Part of a small language model's weights: a variant of Muon for these matrices.
Each number is 128 + 24 x the weight over its row's rms, rounded and kept within 0 to 255. Layers, rows and columns count from 0. Numbers have three digits each. The size before them is the row's rms in percent of the matrix's.

# up: layer 6 MLP up, 192x96, rms 0.232, rows 88-119, columns 0-95
# down: layer 6 MLP down (transposed), 192x96, rms 0.243, rows 88-119, columns 0-95
up88 102:100113149137096150138124125092144123152114159125116134170143168091139130121152145105084110141147145121111116136152120105093134112103091135112096167130156143111175131098104165118125061134162107117128125148118138125110145138144103141093131085099123167150149094088148187140127139170114132155
down88 101:110099120100139121137119136131131136155101087115144167127161136153139175090173130076128141118084114114149134152097122117144148185119097104080137164102167152125158120152169119129143132153115123109099139134087110096143120119105169135114110150146124148065139104154148116118126152153136116116
up89 101:157123141152139136135136118113117099164122149099176141167092138140115123084148125120072088144157139112114112165141133116097142118123109142167106124138147143132105097098133085152115127134129142152112123093121180172137128133142122105131088171154123104102106146122108169126101080159105146080
down89 104:125163136088103110116115094107116124122120141113133126106114162128118155127109127159136131133087142137130141105105130174147091086159116137222153096133141119091114161134129115081100132135113100111167110147120143108098123193171119159123125124130109138165131106151133144133147147122098146150
up90 091:122096150127102114102076123112132089159110146117132138151152151128145102108108148080142080098135110164143126076071124166164123163160148102127077139136125107129166118117159137130113154106154097158130164163150098160144155140134149136130138136130125133152110111125109098122096102110137139159
down90 094:145172103113159130137122137163117133111152131087123087119051096067116168155138092140116132164112138171134127116120149135116149122079160154133148158115150143139128149100104131109137139102121116131127092094133137113103122156172106086147115144124108126114150121146120122150169155134110160098
up91 096:095150135124101096142125145158085107141069172098174145060163144116112171110086112091146137161134134087101131130155155121108106136109115120101122139186114108126126169116128131150141158131111106134098170106143133129146147153118127151128126106148121158128107105134136127101119127158110109149
down91 097:108151135129163109103107111139130155114126074144076118132165140150081136152166125140125121090129116108142138119147118161101096127077140144126147138147108121136155150150118073117129142116092147117131109125151160078126106143155148098119147155156131143114133143145153069076183142145146129123
up92 105:118142138106131134101166110149138113166108099122116101121148120164151134147109093108077108130116162122132137171144123132132158131127143178099099128113097145082180109148135134146108140177140152167132123129120127088143125121109098105132071174139150129147105126096151096097106140134080152104
down92 107:118198139139120169143108131139155142112150150127145155128110103148123100126051120099073142123124136132163098124127159151132144145124106156098138114126121154136155184141106140116132120183134169141127130140087116102110067077126128098149141145147136107122119131104133138114132104105108119111
up93 101:116100097130130127090127111083168089130120141133130159103112130139143097099122123122150101139139106143118176146129145138078126141149094099139135100155206103122159102159105100137146133118120162144129165107095108154117126137118126118141113143117132157144127176152117129160150081091114178144
down93 096:094115162117118122131134135188114138145125100140159114111179085164115138150131113141100129082150143135161118151100113142148098107103135102118099144125123142159113106124150153110158154144130117148165101137137126111166126152120109174150113123127107096098157090108130114091103176157145104070
up94 108:177143122120109105145118134114106134117137134112166142153096138113139156134127143160155147146123124130087069141107124152134121115080085143087158142171180149120168143132100117147126140149108124133106056119119087150143136094114146126161110121117118127136153160105143144124068163132123109142
down94 108:128126131150123136164119135101128090140137108174075113126101118159151108154147124105154072099158157143162099159114156123128119142086091147111124132099153105124138140112110144149100105163083140108099167131129102179119074106108163166138119147141127140110120137105153148101146108133146153139
up95 098:148132123116095160134123099075153130121107134104170147147135153092147129091138081112120138122159133163134090123139131145148152138102129106094132122116091119169140173161086132131141127125134098174122142073122132144170138075132127160138133141117137093154135072104140144132131130180122133106
down95 095:169135146106165130088118151128152117106124142109168139128119094134101136098115112123090125105143118132106143152128165139107120138086141071096079171102137142168105124118139158107113117110161150185175113072140133143128110143121109143088166163125132109144111135120132136116172158123125117148
up96 105:088123133110146147181127117115119156153113104136135180100110105131132120139105142136141131118130107151118106057132116135139130109123079156134138134107095130139148161105157137186187131105104151095128108144136134105121167167121130107170119180106104125139130138118103140133097092103112153161
down96 103:131138103128140148100117115142122157082126120116135168143178119099147141150115131132124112151079123190088134092096102124136139178119127153151105093108111122130119150111101126152167108093102150140117126139132125158123127139198110087099119113108107102123139103122169172137121128147115145173
up97 109:133114116126106144144099156161127138142145122157148168137121131176146157147059096133102155138162109109161097097121121103130093085090139143117136138100135115124138117104127134138128099145120157153093141127130105175045129139130114146156107142107129145135116122182165129088149115150131118138
down97 099:117125091147112104111145150179070173120165127128157131130189160108153173099116142122171136154158136107114107158180121131132118122143134134114109143130114127132137147107139111109091103131152111111082130144125117148091120109131159104187106113139098097122108100108135089125110112155158129120
up98 097:158126102147147108151139104140145086149071152129161128088149085104098121116101114108115153145157130086160157138155161136130128112117138129136145102114150105128144165125117133157117129085149102102084128148186141159078128142115121135144104140069142121162119136106132156114166136112114142158
down98 092:088169134123150111157162086116116143117136108076139122177098135125147106097154128169166123138124074155143114148133125116134135161104131120110120097116091146118102081140085121146152121121133132164150126107152137128148158094173145115123171113148111132096132142101150122087140124169144138086
up99 103:110090136127105124153108128156131117140106134105168135162098132098104144125142136084122122181094125113143098155147113170104108187118127201097077136126166150138135139076134174139149111112096148127125131105136118134121107099134139129083105171146123137109169135132122109120134128144132150118
down99 093:137161129129123116133175110138109173158121139123125151151161109128096153156095098152108158134173155142108127082071119114162142123136147140143110104083141124114093099147150127119111053142172093123123157111151130113094164145141134136112133147107139107121111072138162141114113118125127132133
up100 100:107087114163100111176105133170112088112091136203121160162139114146127156139120147148145136096161142155098134133155148096122142077127144138123108122129086156153142120146122149120119166132130113128122110123127116124140170138138124113144139146073106129134129089117105084115136146083096093130
down100 104:108100146118116098108170128114122150111129172119133100150080192114128128124114101142157113135138126075118091182112127089126101115126097140176101118109154126152090102137119163101115111176135132146115146131150190091148126107145133165128129146118114126138109125128172127141151112142156146122
up101 096:096169156074109137134134148099134085150124125114117136157109102152149065100113121090141103097143144124128155116117131133133137116076126140102135126115124130135150155133137118163178158148063134089136114164104166148147130131139144126155109164121158090157153143100117112134149113101148104097
down101 085:102111098133121082146169154149099149125137108149132088124145150114128135136123144111127112146109153127127133180128116140117140130086138109033118104085151157138127082152160149110140133124136102135130106085152134117127104116127094159096124136120095161136172122140153137144121186145150125153
up102 097:140141117152146128140102071164152139125118110150117143103147135135111141116136109124124113131158151112086142101153119144114136049084094097092154124107178097083164161094166107106133140138129165148138132130072125160118149157142140147134119134111139118121115167109134114109104119167149145124
down102 092:142142149121161124153111109133101105112155140130099113128113107143124110107146138128120148112160173132091158100138139172153099111148167095134145172141105121122116146139156106107099193116106122131144170124117125127138124164126128082123123085082150143140108131120096149083118083106117148192
up103 094:128125177146130075144080147123158086145058097108137175093152100090111136159106104175152138111149144103158098116144101101156124148089134096088132113097105098126154134140150147146162128145147120145160135156129112112121092148127112140121139156151150128128122127156153109134123130131122120120
down103 090:136150124096080117073140147109098113153139151129158136166107123140120134187149117162135172143074139147150159154093160127076140163110116098125089157131125116128096113153116098107135124114149133133145114098100141091135128140134086156144132122161128108121147165124119109167142129146140096094
up104 091:115092096111087150117151134153141116142125160080114094129166165151144142086141140084120119113163131079120149101091119099122124108116120163112141192110136119102154133118128150121141148176163114143098143143154111129133101165083114135126142147126155134158143107151147114117117124119069114148
down104 101:142145109153126123130130151128155134142166100092133149149104120129116085123130178141157085119124145164152131118153112150153133111108130123117109105184170167113115102112105090173127128151114151114116117135081119113111123096144119146158106089158120142123108166069098124178153098134096128124
up105 097:128139153132143146123177075130187082132135114124128134094143087113168148095129134075125116126124118121108145120119135138127098119159141149109140118074103124105103082134105133106149164151094089156136128133144107129095111148100150153115147114146173167163120142143147143111117141163128099168
down105 100:107124123131106115160148112170094137101144137104109142162176143138086121113143096149155161130123122073162158137130123094089109092127144134157133142113113127131130100095174105107115137141132123120076142112109147132160112126175150104122140160155116130100193115122130096084155150129119158123
up106 102:139156165137113099100116145091128104139139122155135183114087135103133125088108107154075126138126103103109099150145143129157163102132098144148120126136120167148164136136150137130082164172137082131122129102155092155140123179127130114130099124156157128137139130119142086115085100103119117168
down106 106:133132115124106103142130133126137144133126137141109112148128115130118102118090126116135154119095161129085152118129122132105163162129111126236112147122150139147107101162136172121098145170158155157143131125131134114112084091110152135122084059118122141168116130126132118096125121143093162114
up107 106:136105125091118129190127095106154123130149133097153130141143114109150100159090159087123107162121114183133109148161110124158120152137107097097151135137110067151148158136113143129162162135113129110094091149142170163144131104127133111172108093142099150102132100099142145098127141123132141144
down107 101:169160125159114138115126143147109129116124138168135076140121108162073146135116106186117158150156115112140178076137167095110127123115099146134135147141094154127089111131133117067147120123131133113179124105129102125112101140101157114128130182111130161140148107113135108138090137121109112128
up108 097:139106104151153139113147127177139097146129153131117116114109153088106144134200130136089131139134143116132159115183192130099129093141157163094104101144094106122119132130115142187128106130116132137127111131132128125088088111100147135142109126127125129167117105126071105132164143117142097152
down108 096:133171127141115139154148157096051120139136135106133136170188079181087126086120125124115113145074117097149112141107129128122104132102126157170089118126135115148094131135088128134109135152134143118158147137144159130115123146144147120107126108137151151107139111158137122108095104136181139137
up109 103:097166163143094134108129118101106101154116118102107110153178125106140145123150142099103080132135155109142108162137135068117149110155154142119118125135129146122148128075103157106143166134119132118126120128143123083143153131111120161127123090124163176120150124047113156105109150117146128149
down109 096:131093111168128129110087173144133115125169132122155150121178148114107120176135132100094173131153146135135158093152125105140144127125118166122130122131118109154121050152155087121155108149134093136119153135144118098089117128117118135150120102123102091149104155138106131132056135139125127140
up110 099:164120104147130087131170114127138113110126118150131120122087143136130126116105151138130099112152087130157140080150114156172142128161159139111112151111151146109125118126138141140130137169085157132102109109105109151118131119110173136149121099127109061165142097162081117178101126165101084134
down110 092:163105126120144100096123164097141103135122109122110160140138140092151136198157090120150112146105111157138147111078117107082118151129076134129116105161143102145120132147123095119124112160140133112087143098145149115141133161097085102124165164103129147113187106132151149157141137126131135116
up111 097:091141154116100145085146120100136142119133140116121123143119140115138193101152177119120183153110162162172115107146107099109135107114143110095108139101171151098123137089087136121176105149134116127128103099126143136128122137107140119119101121111127108078202123113118154119125129124128112165
down111 096:128117094105126117127111117126176125138136142103209110100163122104152130111177142129125099137136128097149110129166092102090140128129140096135121141167077131115130106120096136135142135155096152122106142157144139127159141123118107149112150139153100154085114139112100067147140091142171143152
up112 101:116105137145096127144125140142133120145135133115162146140139158114119151131101135097141133132140118123119094130138161110138162119110154160101153127135138152099141128086155167118129162137179114138131098070091104142171096103151135172143148119074075162146116113077142131132142124073083128127
down112 105:103133106165128148130125169129133139103097100098121129149133109156120146133120122126136147117131145144152167111143133170140114167162155126108148146112115070135101185127096105143108126118085107128129124160154129067163153098110142118160119112171129140115049125119083133135113120156145139132
up113 106:118128108133104148148146155116122133141110129098125119146179193066136141115120192125114139160097126135123171136174124122128149088133090100125136132131111099084142122120139099117122130107132085123106136169130169125110189131109153135096140130134113161159145105088148103126113102140122105141
down113 094:090094104140163141119146153102112114122142129124081197104140126121082105129145155102165094153097108111156117133113133133129122160124107142098113141119141185145153148175149118155135109122150105140091111140140087118105126173133131081136123089127168138132114132127175113126148122154126094149
up114 103:111111131141134145099099116129119079152127132126117160126150139140127108137119117120098072133128102144149166084131172139151160093121139078095130147118105107117126102129142138125148124144090136145212104116098166125125148115148084140117122122137109130149129173119116143165107092119135126194
down114 103:131142154077096146118100176118161138103118098157141093115097106149140141137146107128125115129129127095086153159146132087145111123163121124073163143111132127145122125137159085135126148079111120107138154090150162149126117150153118096077137168148142138089131163103117166164136131122154132125
up115 106:100127146125122126138096099129152145114138122096118115124177152094123105128071115110164125150124142105129163125136089100129157106114174098128136138099120138110128135127148160098137124164149121099111123112176146185124114110162133156085121117109130100162149139127100156142164109082077159161
down115 105:105111148072135092127144131114088145149127149113135154125217116125140138152105144112126138098119137141137120112138145125103105119143121169241145147137090099121111133138132120116101110145104114111171097143161120146090138126124106134123129117151139117149117137129131137140091108141133126097
up116 095:115126095129125197143146155089148115142090164146114150135139126123156174123111118114140138155099127118096098130178149114107107162129096108129127126125155153124183085116117123080129104116180144174126102106142096098147101095115130162120122134159171149098115119115117136102140136114110138138
down116 099:110150131122135140124149152121117104113122100145118116117164144151103117109140091120138128133151084115154091116094135144135157083177095124159124143105059141146141149096130115104180136134133094133107123130111135151075167142121153130132179145123087132117124132177122150107155121096179130156
up117 097:161107146112080121084152134130142133119087124090080106076120132116118143165095142117155142153164109131129127100164098145147124115151150137145134149146138118131162165088142110112110127185118154148086137145118100125130160158115123139079115136126162187121113134103108106121149117165152124131
down117 092:100123132121123139128095145143092190143119128098113144094128103166113136150129144088140156099175139105112109118161114131132118126094151155186145114088105113137116133121150082110144130103109117151183150134116142148114142108101101116105172119136129146123099092189158146165132097131147119115
up118 097:093123148124097176125155100129113114148146077086123136129112136083136139146169127093101132129117056141117147140147183137140130147153109145103129133130130128138098126142109126139135155153113122138075103141100138131137152170125119105109135123161072131189116177133117151120121141141141109163
down118 103:132142143080103131140136143100155119098084102141167083172171129163147121107084116120131097118150137134135139128101127131176110152128132119101147128126138127133072116098139147094121134162138099131128132103142113113138152141110114149175126079141122165113157126116160110156095187164128107101
up119 103:194140131128098124092141106105087103134121147139147078140160132152114105127119102107121147131197150116085134125100144135124143114097123138142132135094076124170154105115096125130162153139154126108107116146095145114094151143108137166187130127166130142167124157118138117111098105109119131117
down119 103:095100142127076155117142115139133151130162129100122142161115131155149152137104116132125121125136127171108102112177109109161098120136140134131139138141151113145062140122155134152178075142093124093105137128135153101075155121110138110124148121068110152133156098119157135116137164126151155085